{"vocab_size": 4096, "norm_eps": 1e-05, "positions": "rope", "init_std_up": 0.0401, "init_std_down": 0.00541, "optimizer": "muon_variant", "lr": 0.00847, "lr_mult_down": 1.5, "seq_len": 128}
Each number is 500 + 40 x the weight over the matrix's rms, rounded and kept within 0 to 999. Layers, rows and columns count from 0. Numbers have three digits each.

# layer 3 MLP gate, 704x256, rms 0.0961, rows 444-515, columns 0-63
457519506456473531455467540465512506535524600511539458479431495510472532447477513464469505537496536506513538481530555536512587511477462464459500439416473567415500448546510506465550593479517461
587499520474426477536403437417554562461456458401466489548517440520517505459507429487536543462588475531442455522495440432464432508507510508570470485493533523508482520528423515450447450431529505
466557484496528538534503494530404463476484542478504494505470465470439484519505509530563463518543561488497485470477543553454528521536560578501463466476501530479486530542522504476494478510469560
525513508568506494516484525497520467490441505457473500502534519460515478547530566495542487505506564453484494471530499517521490522484470518575510501523521512486489512533511477499584416549561457
472579521529524523539490482547500449473469416463540495455401531513583486515469538472568556547470469515479493493577520467463534495492489531518493509530426527558520505536454480509472532530439455
542524510539467505441543516495504518520557475520480494527556478507498495444527577495483498427495486399494463446463539546596454448554499431494423438483448493512421517466481519562519542510475422
548502486519514462473521598505488533432498477577523461432510483438487496425533484475468514445459482511524496497520492518477467579484480534529581495524534535420545525488472449438551492486435545
504468518474486489511551482542474456486466514445477511493439533535484475526475519486529520515499552483512488541498504503532499532512548488515520514534471539511485382502459518499490522498380453
485464526475496562498564576443459562533363489480539523436443554511523452492573522515526466550482483542446551488494434499517492449519493449494482506529517513490476517480524451565433526552576475
438398460523529463494505503453566487493447480514501611519556554462566485514537536420546555504533457468454496513484582545551427516509531458508502491546564493581486587536510516526445547477451469
505495504528499469552546570417454471504523422476517504523533505496551495480449531563518427465464454458523470449473395548476504500470448456501511494503498504453424487468533494516534542503571444
520567494442569517490470455503470515525495432500477515537489496478442487476585500499495431519485490478502434470463495459505503496487499474477548494502511453562503505475549512439564490406476502
544481489516475534450493530481540507471482487492482508381542556530495419609474530456427455461490516524487477419467490506492480506492503546541549493502498450428549468533559495479545460433546480
484496462370475458625473530454550514520539516472526511449534551535455448581523554559480575431545467554506496492425510500483548534497518544498541525496503507528516435424475521517492577486471450
528542493536557454530481465540491393526529453497474556521452509551510457512548444505513489519501521504479534443502458515502485446517504495520561506536512580563491528425482552507617522580524497
508418570495526456403518550481483486498471560484468494465514520505509522486479482529561453509520486417542463540503500469533507490525526482487523462439491394471494520486464548523511536479488453
554489520489497507532512432598472536517496411500514509428433521466422466441570437530501466500415478430529542440539489570530469509513453522498495482430463478484577434478472387536490404496520420
563512531460550483469471528439456495494472469522448471485414549550522463570511426560513475484451499444531560479503451500444473444476445488505524463516478514523459516500535504445524510470513536
510460518564535543508460498524492455485487566443490509492502552554514448492352530537493556516528494540487535506531477557507496498594554512459410490487460494450529526535434586508582443491529480
512510511554482521502478453512486528560488447511383610496447500504601470454448544441469501528517494476492469459514572513497452419480608539454443506461514542477495463465560525523517632496531523
511514502479450543478462581418430496484492501500479460504431449461536492491544494475547531537493480488484419541581544436470521553538478515506412491473440543487448573525453463593470497572527508
504476458511479441545523560504505509485559449501554521564493493517516581505494486551539473534505477480500491489522515531591552481531483497513499464485527547480433466548465454515458493483541453
451475492435545514521499593548458486523522453464460517458517507510502480466389537533471504420456464472512602483540478528513560598497498459519530462530462501508494471499471449552549496513525489
538484434564464439509478476480527451468547520456538435472548446498516533526450533529529527527442478545519513447550454577530469513554470528491474487416533517478450450394514530439504449469442423
542480483514451480432504506588528473489489502441475456451546480481506470482512426511469515508475473520532452518486547528499461530497510481549485510523517472493508587560505472400516574456404498
531574534534525580469554476504588530616504476545490477566469469573517560513489538510534463519548564444443480453427450486476508542544497486414518455502507512568556441527491464511447541531518524
522524483475530392502503512517578521427530454446526486540520477537483429460516466437431468416512492510520484503459439464517439469471532518522525590558485527495572553493467465524573409492473528
476516545457461525486527546505456515498480485503490547474442534441581525428480488471542533591490553517513500497504547499527506510543474495516486461439480500493484498526507516525420505478523501
441560525534471432461490560512567532538563464484510523508590515450590507485541498400488429492513558514535520486552546550571484436469492546462458455546512481531442462449463449545556524537532508
500497525523520560455512511490436554455441538485531509458522434458534481534454477509516395530483527494446465533515461446476439488458519570517518497590539513571467537531555517510495526528472543
507491520493465449490537458557497592528470487503528525507474522450547483558516492431544529468505529598533406476494394544442461557510412509467545496548561515441411481508521497498508497482474486
550471486456526472487534485487465464467492495475532457554464526490468494495529499467521491543448473446500466511451463467454589480430532521505504458525581546491503472531540469491461493543538463
495485519452507492486498492550526483487527438499431492494465493491554411480484536485448491525448521493533479523531460480542462467509552472425448504567458508488478520485573535494485445449414474
540509487542460529463559538552471499455531557516496509420593459546559483543501493537478572452474536518419480505403551467525477444492504569620457512592490532459526445465530478383570477546447493
556504576564488441581503469567457532535548489467484442500529470538497509506514528474502481469497503450428405516491516474503504410440534468573458557462539543487468500553452528505419545507556501
456524513512588499469486448508484498520385584535523582499568395542594510500495520523594490518444534515509435553482464527450489416522484474534502498525485462504464459488500420512475489478514514
499549482449518540449463472504534441535509473476484514530485483447532506473582481528523514507422558459440478528519512445450524550527496493516502499475487442499492514467535500505493483558559551
485542480458499479537586590502535574503442481565480507415513559436471513470474490480524452487465530459494386526445546496393474555580491424516525515409427473511472536526513529555560399458552537
505545523474541423499460509562475501455492559500504527483546557507511494559483504422479540528434497525489458481508475591505463529485442526545485478542460496513454540465542522490473469522484480
512515535442423475514604536550522548530565479470501518547561503502497516508455425479560456488493473515540557497421513586535446556571501510461511526500409495500505550545427473544503500578528538
507498500504525500458468555531497480446521515530531479470466571453431467493504441485535520518582575492501444388437519481450521480560491525536438544485540499475554490541563444518469530528496509
523434491451483506464484508460571492488529570568508479448511424469567501521445542566499462543523481496523515552488481495568556513549528553441493478463506472485536476504491611519456451523434565
506452531535498491493501509543522496453506510500516480509517557488461432514517490528501577501534531547426486463470526441461516521522453470502469469432534515548483506435524566457456444544464474
461509581590544443543423514527545438469582475519478508507556438502490535473491521543445470492536465471484472456501544599392463489597565461543450497506434467473527477557496533444466494489462459
468504448519520506523528451484474527535502500477576564530461477496486455495455509443536443497532422479533470466499595581458542469480524469414385513516542544570482544498534551575513534539478494
471508535493518516519448482532506529545437528510508541574500472591505497505495599503520520486508448569596577469454485508500454473467518475513541407579543458610514544485504522475469414536478514
619504455536465548453507545519542538498490506501426554517557479535521479472481507537482469477439450500509546485576445574533515468524476520505548505525446525489405569541439536509489435454543520
520538517530431433518445501468469454572455456460480492541553542444522460523539505541522493498492501447495438565542594509515538461463527524477446455518456474485452511570506570464581537482538545
492519502521475471492465506469525540536534505533440525405468497577445496471454489535527510465555440506442477551543513495478526520567566455452449440482542510535498492477456520467510554561468452
484519471494457505483494542505474518475517564470543488473492458491399493514501529482467532525489507438511531529481519587563510583513539475489602500493425459516553496491412537583544458484527469
505474452584498450542550506542517416515515482394503464487511512529498502547553436487445492521517540419494475568474540451509560470556503508481538513494563541486523574487494529434527545527456420
501553442484552538478460447509506510499514461554550553509467529468576483485527517508499488505556496386433575409511537518569471453480500587476498571454495515481492543456513528565461455527517572
520604503477437548460436514478508504460486520516486533547549589514456472494485619507555513494424491463514511456452527530472515491482447494457486556508408609524551473531561501531499460517494438
582482507530508527500528471554571477532505548620532539505478524503456593464550539465539533502454532438498477409530511447464502533498502456547478569461524472513489473508436519436471531478468560
489501531525568545473542489451494463543464557490499542511476522493470454453493455548510492489481449433518529561548550520492446521520543501484489504477571536504539480443486522473535486461560496
407461530439557421477518542497423487490482480493473537453527493460502478488524438544442508574511490479523449476328486523538570497471488427473525603445463490498516446477461503493466542570588496
518537532494472489485532446475430472493461483462471593498519483525545558525476463500506502552454495546504447434537419450557513508557541542571481397407504537506516495488496566562525410537486454
468484505519517436476480476422534450552515508559480473552456464501503437502525459436529482492478433516473470518475509494539460482506564536474557488504491493469471418477513498504510470503483536
467478515450521468496511458549510487507443517543446540464495503514515505447525558469495454494544542535557566526500512438552570483498560484532479518474475523523464453501499568521480420498484518
547545515450475492517475576454486552527419491464541577528472583492520516549500486543617492483583479403540513532533475475477491477439571466495519541494438557500460455576466566563490480492506475
510551535437472555477497479577516516574513532519478459533519552518509431432468496502536529491476561552477402489488486548504480446575586509498539580505491497490530480412482555521587527464524488
467466473510455426480530534564575555490521448474553472454517483509555474536401493547583494444447487547517527408576537510445587499451506478463584533476417467534505560472537443543550481505556490
508566517472506459470476602441484497507537491479529565433527491485535504581515498480493474469468538497505475486553555502534492515521524477505554525481453514523523473439540507483522574541491481
551545550436493494499453522519420573434521511483477522477473499473479470495573527415517485495555510496467513434482508567534453503475493505527480594498414411427446452589499602463454479533537530
502533481532487478500373496526543501455462481449523516500558504484529417534503454520458592463471513556580508537490501407447493470518508500478484478440474482469531477463516561557452533408551443
469479527508471573522491492498487493439422469538497490511493425510424576508484558534450532557471471463509449562544560487532457519482474492522509559480556520505460480511493536507454498435508444
462490505528494498512511482515439462531473483542566500530505491515464515435508505504513544494465520545545467493429451470484479565462497540527460499434445563523469481514451481456507507531501515
391486489468478526560496470449527491520480561504493485570461469545447486549546477475484529534514568577519547403415488548518536561495514501449451500438478514463479513499544393467456483466438509
462514505492476419525550472481447478534571453421520527445496510507471489486535499515522520509526463514509464497561449533488556493555424396431537541497488541519528489510455496527494489522474391
540535478514491516545441453517543508451528482520427462518486525523512486459518470464494531456462494550501488508570509456520519532604421499515478530481477510538505456513458546568460506499538435
468608517463520493511458543503458514485505471489497537480531434419546455509444492526506552565473561526509435485432505474491514450476465570441429513525477429464516509455477506501392485591511467
474521483436448503412437483561454545529516526522487547529517474493477500479506536481529445470482501563478511426479523434534483469571592425425452498470540450524555467534482499507447480475461454
# layer 3 MLP up, 704x256, rms 0.0966, rows 444-514, columns 0-63
546554479417555548495492506484530467471442450504527545412519509472508488512494535458510502478517498434524520550489527485454468482488491551501479536533542478455496466490504465510541494458543501
557584459519507531517438505540527517459502444561468550519479561566486559430519526484456492467534519542494483469474509486470515499532488528541441521462528501607466528489517477505504534513456481
491488498484497419481493481468456507528505494536522495495537574498486491518556448518438488419502463570544464484462493523511464553543475534494471421480458474494526450512517529494494520494505533
571553488568495498430539455446521502564562523492477499477494566457467490526506414545505498438534503464486613471541489409462526489432442522489512465509539527493509550516486514538503561449579550
499483460594467526418542521535522530541510531480563497534506456561488514494452538578495521501545445592504517571572509506535545448500501545479434451452507467538474483424449491489537493453470531
543546482483475499454492506564494509579514473498476497517462478526480532483474559483497499591466496502497529465489505483464513525524494545524455553519484506532588441483569468562544525545497521
541569482497493546461511540560520511503518541565495478489490431548482485556491512536477469499449433521458524478493556583572454483530496528514509496462468475562526424495500538524390473467546498
500547498494540459479454447516496550505483535506437515542440467511461488576496441541433538479523519502482585432474472457543513478556507460474530516506590462485463528512466523528509506488520497
476486469473512446404530530555463505411549592564489508489565542526507516468540459486556497508509510466494482470528495473507502509493553512512512512518552458481412463444454529567538500464445457
443497554469481460527529481523538463525473493498570509478504424518507485535508488447570502548524470462438471484534536540529505558500530483468532489490524514546523565505488457542443480543526469
539534478431490503481508520475483527502515520537486460418483523547551518464456528510519453453532427515595539476493597501507492494591516512503509531493488583466436495527485449502467478422475484
457452492489430503508524528493403440472529490507504481547460537474475520405483449483525528483503554454544428539472452513466490561518562449504496542513532537549516561479509524504561477491485470
574452470492461467482505425469543510440503547509518513517514460565520506565532511540518480548507507467469496510559468548529512473556527393475568430510464474518418614501488542513594566476591473
476545492539458520486447456491544454524525503506422562538540582463564533504518512492486482508432497491442536418467518521499485510464472525470477402395489535512486460473481500478511483520536518
423418465473500470430459459532472461540474443474543549480510490517505510571464470420498483469493542539498556494546505437457519514499439525474470492464538544429549523464470478414492488475471490
523505572505486492542514431531476547480488482483474475476472477479476568478486540458536489472548464463497521478433506452486485617599524590446496488481481477599543531456497476530544467460527500
519466473450544562460539522455393476427476519487476514490483485502507496501541438547525466535476504547540548513505493448438531488537558508540478525483507489507517475458485533475499468497451457
555531511470626550507501485483437456509521563503496492419504576530449461478418476474533406469564480477471534493458478491442573511463444489469424462416425511490469614477474495485477490543502459
528473564432560432485508548474458529531490549534544477463589459483457513511476505523433486463500552629588420504386468526483452511550483510504455488445509546514589497541484436534477506497493581
494445385534572466423503477584531489478522508529493449447479579523482506444488491435489436470530516475524468435519498464544500461486500533493476498489523460482543496446516497458555508500464470
444501591492516497551573536569480521473549443463534572547495538501526557492455489454508376434468572458454506471490447544453521463500545554517445481427472515445472577535467519469474541556508570
449545506483462502525521514479473545481507532485556526425526589526466526577520479447462456408521491483499501494491503514508512484528489530495530467500504474527507475552510471535512516480461486
568445517537487445519525451530553520432541513440501437457445590559547500474556554454503483502580496499498461483551496530503506503491504487516510477416456502504573481368535516508484435485489515
558516457454418516506458509468470525449526470434516562462490497503461462472472525563466481488513478491537470497536483446498488471545463518539468509563442496404543454541531545478500420496512481
506496546511447499515509512471502544422483482489451504485480467506494491570501597526416479497507441489469549461535561475484562496427500505472512505493496545504507433501491488513481513585526463
520496509474481530449464527445584545494442503527552458549535448458468470493458503557478486510526478550514483437456532549473490483543500528478556507443474495494538474532508483594518482559480513
526500579545487510492476487467495486498487491521535494483465491472480462421474424492508573426611464510471496480511568494555459452492548492534472547547495519501490446488516504511499500480493533
480441490463529486521551544538489572469546440507467477511549472504528547567520416504466509509590424523433568520478569488566501482485509486501492471480447487509508553552423453496499570504522460
487456492512481515472561492502536520509494469527527536516560520458501501501461542547517430515532481549477417535453528557455504490510531489492555587475528547469494532511465521543534577532567544
487518430555529504502464511498484533460453433487496516461582541532504507459494463544509494490508573449529534522602468473515451431572454477503490495415527549491572470458510535476528504480515526
476492431511487482533471444490476512528529494452530500477479456444409538423564493476467523482512466493450516472449483505511481509517524456586524558487524493570568498576513481475493495457505533
480526503514517458491488438456425499460510518422553455479513599496472466547460506488492539551486486551517450580397434547453482434524540468544494528609510493529533401479461498526478444473583537
564579469524461532452482468528501540506530516492494457446395460514499536539537523586456541496496495497556514538477481507494437558443501461465495546427500482482546523517485476500511593457456463
489450531487452537487446453534502575470458485486482460567421531512495504446494484534456517509453484503481542509517525492514516535475480496552507503524469496450563521458456500484488430503519483
487498522565471489480421524461460531508492454463612605481576556499530487560493535465494479483553579446471468470549558511520539535468529422542505510430533470531522498523454460416491568528507474
531409569514528498460506474503456506481443503530534519589508443481551531524462469584547561488438481461558433481517497560449540513460494487458445481445478550539468525589489531514479481507512455
398552491517476572513513464475454522533417474565457496420463578566498449424589522459507560556499584541477454558490539484466452450504505492488503528419571570444475495492452513526466540470434532
559583461530486484533533498483464516508512502498577449492467430550521483503494455504451513498501466528472643442510480584629519479452498522507567523524507461421474379486551489423543490446494421
469502480555502515478422556511446470513515516553544546464515453498435423487530442520559493519474502495492530582468460445440488544523516529490510486493500537509447530503409477538507483464538453
503451545548448429480543565508517490458565451543461498509545500560456563503568448447488472474501391484508466532475566525489551461480543480477514553540451453446485476502462524434488506500508485
415485553501461448509500499508492534523543469438513471538531537425518556473458508437483422551536545477483548507476482476482553488536481477477500450494507515476478508536553448440497515505490435
545516503591540513578459437519477534482508554549552442516486504522475509473510489434465558519496511425442518551500464548484506399476412486425497449490556479513494500474507534491493495492493538
512452496506518548549479506603504466532526514545549546513583548599478455517514526517493448522487498440456488518518497526439559509513478525507508549480474543499496459507511513470411423612537492
470546465560519544504471473497556418494570534514595498453602470464496496512510497489453471512446486502479487630459510476538467476533525513483487552481531566452542474469473539543468502569453463
567444496433512485499502496507512416554480418477493496499428557575487533463492505576531517408539499504476485499529474470515476491452517462507505515526454547481547532516540444471559468448540520
403489584553499486566530486586495522503531532548473409492514511464544566511445450536491446519533508553438384486598564423501423581469456553543524569450481504531453471495538508526498502446522519
451551550466495509519504463474476508566523525560531457508556554444437475533483502427454537492554550475527501573495493498466531545535448517536479522491557517411515490460444546496481499445424514
459543509577543464442502504496542492534467529555465489572496460428468441501525450592522490499530493470550465511533547530442501509515554513538406563517462466535499497572466525500475514464578511
468468518560521569559534416520500496459550492520471508502495514489504488424592482542482512504532484418400541516469438497483481447497535479557507504484564506498519517525486474435549474493497443
541528550471414449455606432511543483493513525452539434514576491483467460467490512515485460481516465430510518480440519481505418456535473431510483552485494524584477524495524546430468492531549473
506520544512512515530479476503527479482418470459429479523497497532451530499498547452568506444592494527477457502526464461537464519519485425540523501518434559472526485478485460446499505566471494
495505435478470554531483512549464471472490483516481512471490467534478467528604444495564460463532465495481500513581503557504455563518519491561566536499460432485486521421494524524473498510550501
446504552501477473488470527494526491486536452488454496480478435570512504475464531490412547518533482522531500446508483467435492511547412454485482525581533519483587517499503506524452511547546485
453490491523477537465505472434479513408488484495505491460455516516501506478555408533468500481517503503496524434561487482588478546485495539471550499467522467444474470499501504518556524459489503
482531528527507482566470452555552463576504510456479516468527572540539492479543504495518504448559517426473536509563520541552439543493438548488494486457528462481524618479506539544539514507563536
459469486391523510470551459554506464446569501459538501528476507551510558508536557496496526480501445469469502447482491516481518465498500492505563515488466510484504515539488495543545501535500473
484515581490489527433480538514541465461497547499587444537524488439468535487479469444460485551483454449518506466499551565474543490491437468500429479582484441481469520547509458530530498499501457
485500473470499514534509535494524535554441499514499499485490555391491471552468510465518586495505518541498536566541473516518451543468528503499470528468506488525505537516575486517508482520467451
558467475466511405566473490435559544556502494501438580518424437490559481524483524532479492484544531538512512520403500501465478497573528519479489553526461487506484569498470538443520478473476470
480496508501471430486561505561505444527409464507542440482460443546486490494373463576563454515443562471470596506538450530525468565513504540465606499553426618518551430511497506490539507494494502
507458513530512544501486507569529536484474556522508448509508536451572539484437509527409486520534496457465482555490454493468445404574508479474457518445535454523519468518507524522530494547486498
495538513554575485539501534468497552550491517513558425505540531477558431517532604512555551474449500482468475553492449562449532500430484519491528533484495559485490451482497506544482565490492543
510531454495414480565554468496433556452465509549542482477481444515446407527480450462579558530487534529532474510549436461548539481499532435471507545558542505570514529519470546525441555473493542
593409481528465474561532474527501474548474484481503506548471557500469504484492438511440509468510458490427496559500485423498494542530531514442515531482491542556483434508480440524482501496543411
536461506510505469486500498457485503483484498497472524462505531473550454529456482478409523499565466489508525540530559461581508557464473424414491481509541604470518516435472506551499519469550421
520513502489462511461501530437544482533489505550479506457563491503492599454458578460472455522555496485582493531543472435488457431507502474466495496497507514500564498500581508449528535462505490
567465539455572540526477533553548516459467459472499416382489500445609577521492433524561513493502490479521534519507546549501521550504466493438466513527543416483504495438507430537508493450494506
509447526516448517475534497506549463458510453399443534554531545391558430559476485546508476492461427502430498578523493508565467490520532490466572475509527471479500456454496499515485427504494565
482511474585479498444455462504541511498476482523563548579494475463547486528504516479397481546414506522467478458471457540483525546467557465463438484473459555471474513511447481498504551491478578
468501557517574499451597540483482510509508512529546455491549519497496526480516479590512544524412472426473587501536440512551502467470466437545440494463620510458447568542482608455441419465484465
497443458474471522566457463520523520493489519455444546465541483452566568520509501455486598503544503467566470465494538472512437484475497424509506490519521546490448525521494515513494519508535488
# layer 3 MLP down (transposed), 704x256, rms 0.0426, rows 444-514, columns 0-63
454513476535449516519474505548511523466585534471539460549443476474428565431454502519536519508483491499495478435583511519505493532477526473515554548443490515461455475517454512528442516460513459
530488409580520541526512451485476484517518484465517452515507506575533453538500510480485478533429490523493498506472498529513457500556557567552507512562537553497461475510522464520458560510479547
478512450471494479473511486526451435529473508498489522474526512488492540507450567544525558542503526476494585511460486500487518495429517503579465453489415514479508529487504511479507439493524416
577538511515501559529492504493515530483469506573564476513472556496517458515540510535515473458510478556464503485515481472498534506480476508495512464542466605584401492509473468494483498520456501
453470571446499514488467534494518525473497514507524369516505444542444508458511543511509519522607505492484550487467495493452432563508526542412537477472584506488440477486539608517502503489522460
517439414542534529419485500515453448507541463516488492419543529496492453481459491524537549449527478492499440444575460525504507542480510493533513510514478516552427583496568472420514514540446507
444541448491493504516456446493445528457509444523569507396527498446443441468567529477502500404539492558472461504547503489552489473494507511562452478543533531456517494485465505537502452469478581
440556465450526503497566493485422507521480540382531492501509555496530498499525552518536515494430555496478522489498405427456569504519510499517534513508479491474463467434523544462491507558493490
461475488578500498502508518503460461459466502565502543493561513601502493548472465494418492504508593509526477550506503470491524429562522500513444485493590500494538489480468508513504443520501539
522425504538580541544466479511501503486541507513560572507536533520467490548548534457567559478565567492511455498448535525571535587493478546498484399576544557552500507507454541545489453458524451
461479448410520480475554512512534509444488434503511529519573514480518445447594535552499445413490498466458415496452468567499472479496509487554525557543497511441479451477464502477490506496542468
499518437570459521485549521482533565523487480545543533510486525539483550613506504540549494516557469472474501486544485499517527488452513545499528501484570422507509431531458493482506574502518551
509506495476484567540514429484539584546496508549524581478577469578570483489490509518443538485479497517517577479537523489491491564503551511475542464531474524442498498490467483453581491473543385
507490480482428444599448491442527495535493512533487468584433495555495482470423472485500587516477539508542495539435518547453553521574437586524508417501487538540555504545530548483495493477541445
444554489451494413524573563575453544496516471492513488494543543474506497482506514468457479455521574431481445429519493479532497500454458508467504463524537487490458491535512507463475517521458559
505487505403523494458464476541484473519575454532453454479472497500493470432490490458510527473436476438507515534404528483530490483466600492499455467449488536570512529466511563564520538544548520
499458487457498446447550520436521451471462535476417525557521500570494417493510526487464563452502537469472516451492528505597544468479535554533487520508481406516461486437500506531542434489474581
519508538539463499484555498433477468436539540520498442509528458556499503471499540540493507533492511474453542549500506477438526487500454530490512477457511538480567512489595496517472450530490551
491547459475473533528470509560512447535470498496517518511553431480477522551456486532530568529477509538542485499435532558534428445495502545451411500409455453581534504471445444537523442512495517
467526556554440507504445514534475480455476561467448542529538467584453499567573543481502504458483502519486541470466495519579497517512449483532489489549555532541493522503445522443528441517491523
480514564490452527508482467474496431500547473520571544484546543517459483454560501502471448599497507465510493487453456478477518437469517431424477502471545549477513472489449561507450395493485518
446470505489464517497499522587507474433535445520489594503462483457515568526505528514475494512489520460520560520450511553519516491484511553509464530483542461484439502473544428549503440508551511
441445545469512501554449482583556483530494482430459546490515553511580557522489504456442508517560573476532533558419535471487463546475481540473550487537474552497553466489526489490426434567583480
507523439518494514492493545452463474477532527467475508465497486570515497534555512551493504567431471495479479517438481507474514448398500518525445427535487492532481579455473467457538612530492532
513458462458513476529564464575454538525462417529501480460541527541483470550421476506544457435503475449503449486547479405532472504519519496475552498499474493504445489514508467489458507530494457
421461464562567525496520556537565512506512489464416492484530524512494478475474517444520509464582521504513446482513561466501519489526426487551490469517513492493468488526483463522515521375463533
430510557461476549539440449486594479591504487551482489513449568442527423538527518448494483513481437504492509467558518582552442490459524566519458481498524506460479526503536532462545524450509547
562522447577467444463487540494448461509473545471526471512472503489501473407515490529541441506467545547502498431552455434469483543485564451491513503575490497477516493481534571599535446471463511
520502462521483421513518518461586497498511473561531422490558511491532542512448551497515512507507445413491411482514535450478505565472502549557482576512500460436518481473552460511509547476467549
466563525467446516480509469410473429499473506474526475545531520542474461434532457477524536426508558443481591478468556487551505455465544487533377497453534509495404449548488521519505544509520455
518476508472541520518495466469433542509498464548518572573532513477474513458551444471459480503407494514499448479463452488542606508505534448497500459484491477510483536563493487463553481491556519
544538427520509471505544462534512537524448503453504538491453535531502538465537508476488553503516530458562427523529561449558475452452538513435468522514490553539556487441495446415481437461481508
459437562481500510461555492458512561472487460502451421528426461476524438550411465495513542477499537503513455545584505500476463528518504467452496545488480513530433520497532477494495512447426487
488431501442472561502476492498516571457543451486454513566451586541527413503552482558530498522469518533463520486454560525501505476474524513410619485556487496514503520480463501503515546502415499
451484466529528525489450516507495505493438482553501525506424516511494521568479560529516567488568506508562529485569507492458530488485461562507539490484500496445580612459524438502476463524421480
519453512510489486551478499508480526518516427470456428465459533444499518501431427426511502412524554479463493568475486461487503466522505477524523486471520535485469475548510479467531493457476488
466479511493490458543508443447537453530457497491546510599488460547548458532420385440422496496447568547520520500525454452473508498470463590549548477450535552519460461495471533454455461418499484
507464475509503521498465475528512495504559455463540490514452495572448545439439485505486477480557502534478523512578524507531456486417461474556492572522485478453478438473499484468584451444489534
584501505462483518523402477505538535451495507503517523430529527506507479539524490502504493544487574476385556501435531547562554479521453573507522385503582435506511451501449511465505524492497480
501401595443542497515439524488555506532475452505501537514494533493542433603497519463508488479539452449477451535449533485479510539502571449511577485487506504508531449535535513560492479513532515
499518437520535508506465526477526484563468578485519470509459522522550471444541449518410486487466453512551481549572443461562434512491549393469529535491442498539575463511514560546516501551555485
587512439474415534453471469516467531538489507464464487507479470546480512571508520449557563532508417546452513540510485530440407600469499498585551513522515507476575504478519481508523522540491462
495481519480488527480440546478503527515556500455530506559550533520494469476484513461551427434491533471527419525521469481476534558467542411492559539523456479452492493526482537523510458507511503
514455486461539552576501465510465527523485492463505527464571473477564547593491531559566442527515495492467502510549472561447527476543520451472449569493539513539438499451470496492441526496469543
400498520488480521435535546443570501511570482494580521496587493551540527472504461587562513483452535544500524509506479489514429529491552530508549445432440475502491457449468490493425493437484576
536509504496531559502461535362518494502424426435511542487466499594514545543571499538531479507499492567578479469470519546541462519507505523465475424494487568480536500564489516468461456468499482
520507474509526533481460538409478487587539514499470498471527423493425485491507494532516579450549558520503454499507517536479491553431491484575517451461580448480517511532514568497569541451460457
562464501487521476413553497505479446536441463478502557446403527459454569476510465519466476510499520355522452558500507482497481512456521451554438526584435446525447504481535533502465490523533534
478542517490492470436490498554529517512479452529558530471551494490548462542528500497464498461510456542482459456484451462553469473483540507609509499532480489455553482482491512579489520473551503
483471473530467482555460444523492598469485481524481382505540439403510446462468538437541469507465453463564566453519561468519560458576458464606544470503524516504523448428543517498421440497545494
457457491525564510605527506570491470507553414476550530446545542491540419429449440514443430519517458520531540547509548501481489488497475485459505538463574507516533515570544534491534539504536517
506555479548451492546494526450515535506544527498522413482494524479507448469458543529517468503505525533491494507508455511536571537532500454508518498480489463521521457494509526500486480502623412
439468533494456515494519474498459430525451471530504436428536497457468490479455508465562474478553469495519460498492577516511484516491501549526485444535543521524531399463476507518459496573598511
557492450477504418559495493547477547510525516462526473521488478516536522535452480483487525507515535501484502621498514472458525433472492546488530459504493505577449505541561592478418493420456606
506540454475436499497447536557500498452594433557529456486489539537439466550533507501467471574473475446496437479512465489516468461495426460503488540490472492545535537499477525553433559479472561
490498469441520479471508487496500524471503482450419538519534543525549495466490485475461510532441564509484481578468494483467459448581512456446525511559514469551500484520536439451543564512563487
499480488561563479556511506458478515469570449455499562501500514508512522492511468613496518473559511485435471444516448469482506489514548421500520513517521507554469569529541485479434505580505474
540576449550491482454495532537499467547464514506473482552523464478438504552501429502516535464457557517493463518540489528501506450496478491472531503513543508452467484524512512440488531509480499
408518506507466523513469470533499501499390508532504522473521490512455487493497498439510505504498618481533521544561508479515508527464430496548519511515471504499482485560499521547469493542460533
455498528541412543450457493481452410483492518585593592518505566499546449529486490496507497483510539526470514455484550504481560497508508478507533476470548468465514473501496519535479511526491532
503432502519564548484451504527498495488479518491526531438556511451553483455507540461477583467509421453527518513506515537507482535416459539452454460546522528483532435523532543509520516525455501
441560552546606496487494481469505507471539537519462484472487428461524566528477483421559504519515441471517467554503528509483483478503477509496511488461521446496472418498523524470494533501575526
556516531498518503524509550451514483536494433566527523551567537543530546523456525579416443506520563605478547528518519453484575525461461476501548481500546506466496516418587424567500538541518512
480502465536564474400432519487432392554480506501524463464437451534544542460485485467482450507464509499503474552492472484456511496469493532460504481534532489504446593433444463484570468556481495
573441502463496490498465550525492484544445479531438456555547457552449469479450578531522529495428524450488501527436453512513541484505478507483464547444525478508501482563510555477521561449547634
449521462444462505566547541409494465522468605549540419481478496468557500468453519449524508433518515449529543483522511508491460511530479476484432540525471459476522494488540525581550534565473542
471542466479503484506389534515559545504507554513534511534539569541564497537460480491472493515481518463571544509544520499496457597493495534549462503497574445473473496508507355547517465541506544
514586469469470516479494517441509521418509486439512485373461483544473471565524468470514491529531536512491511526500483547531531543503544489409483573487545456463495471495497466536490501446511552
528445534508454594501486505471523496477540470523508513499500507474535485482513427516531530521526525540585547521562505442489458549497472524534534426511461524489534533526447523518611462449518528
497519497486427461460493521456500496379431421501499518536536444438394446475507491533479527451481536563513447481475511548492570472485513512515498535447467497505531489472442549496517522513453452
532456511459555472496457545451492505481507521539590520459468492536493530494530541450502452481515458420534515439467497486590505607505528506499466466525418477519557500503482530536523471461542520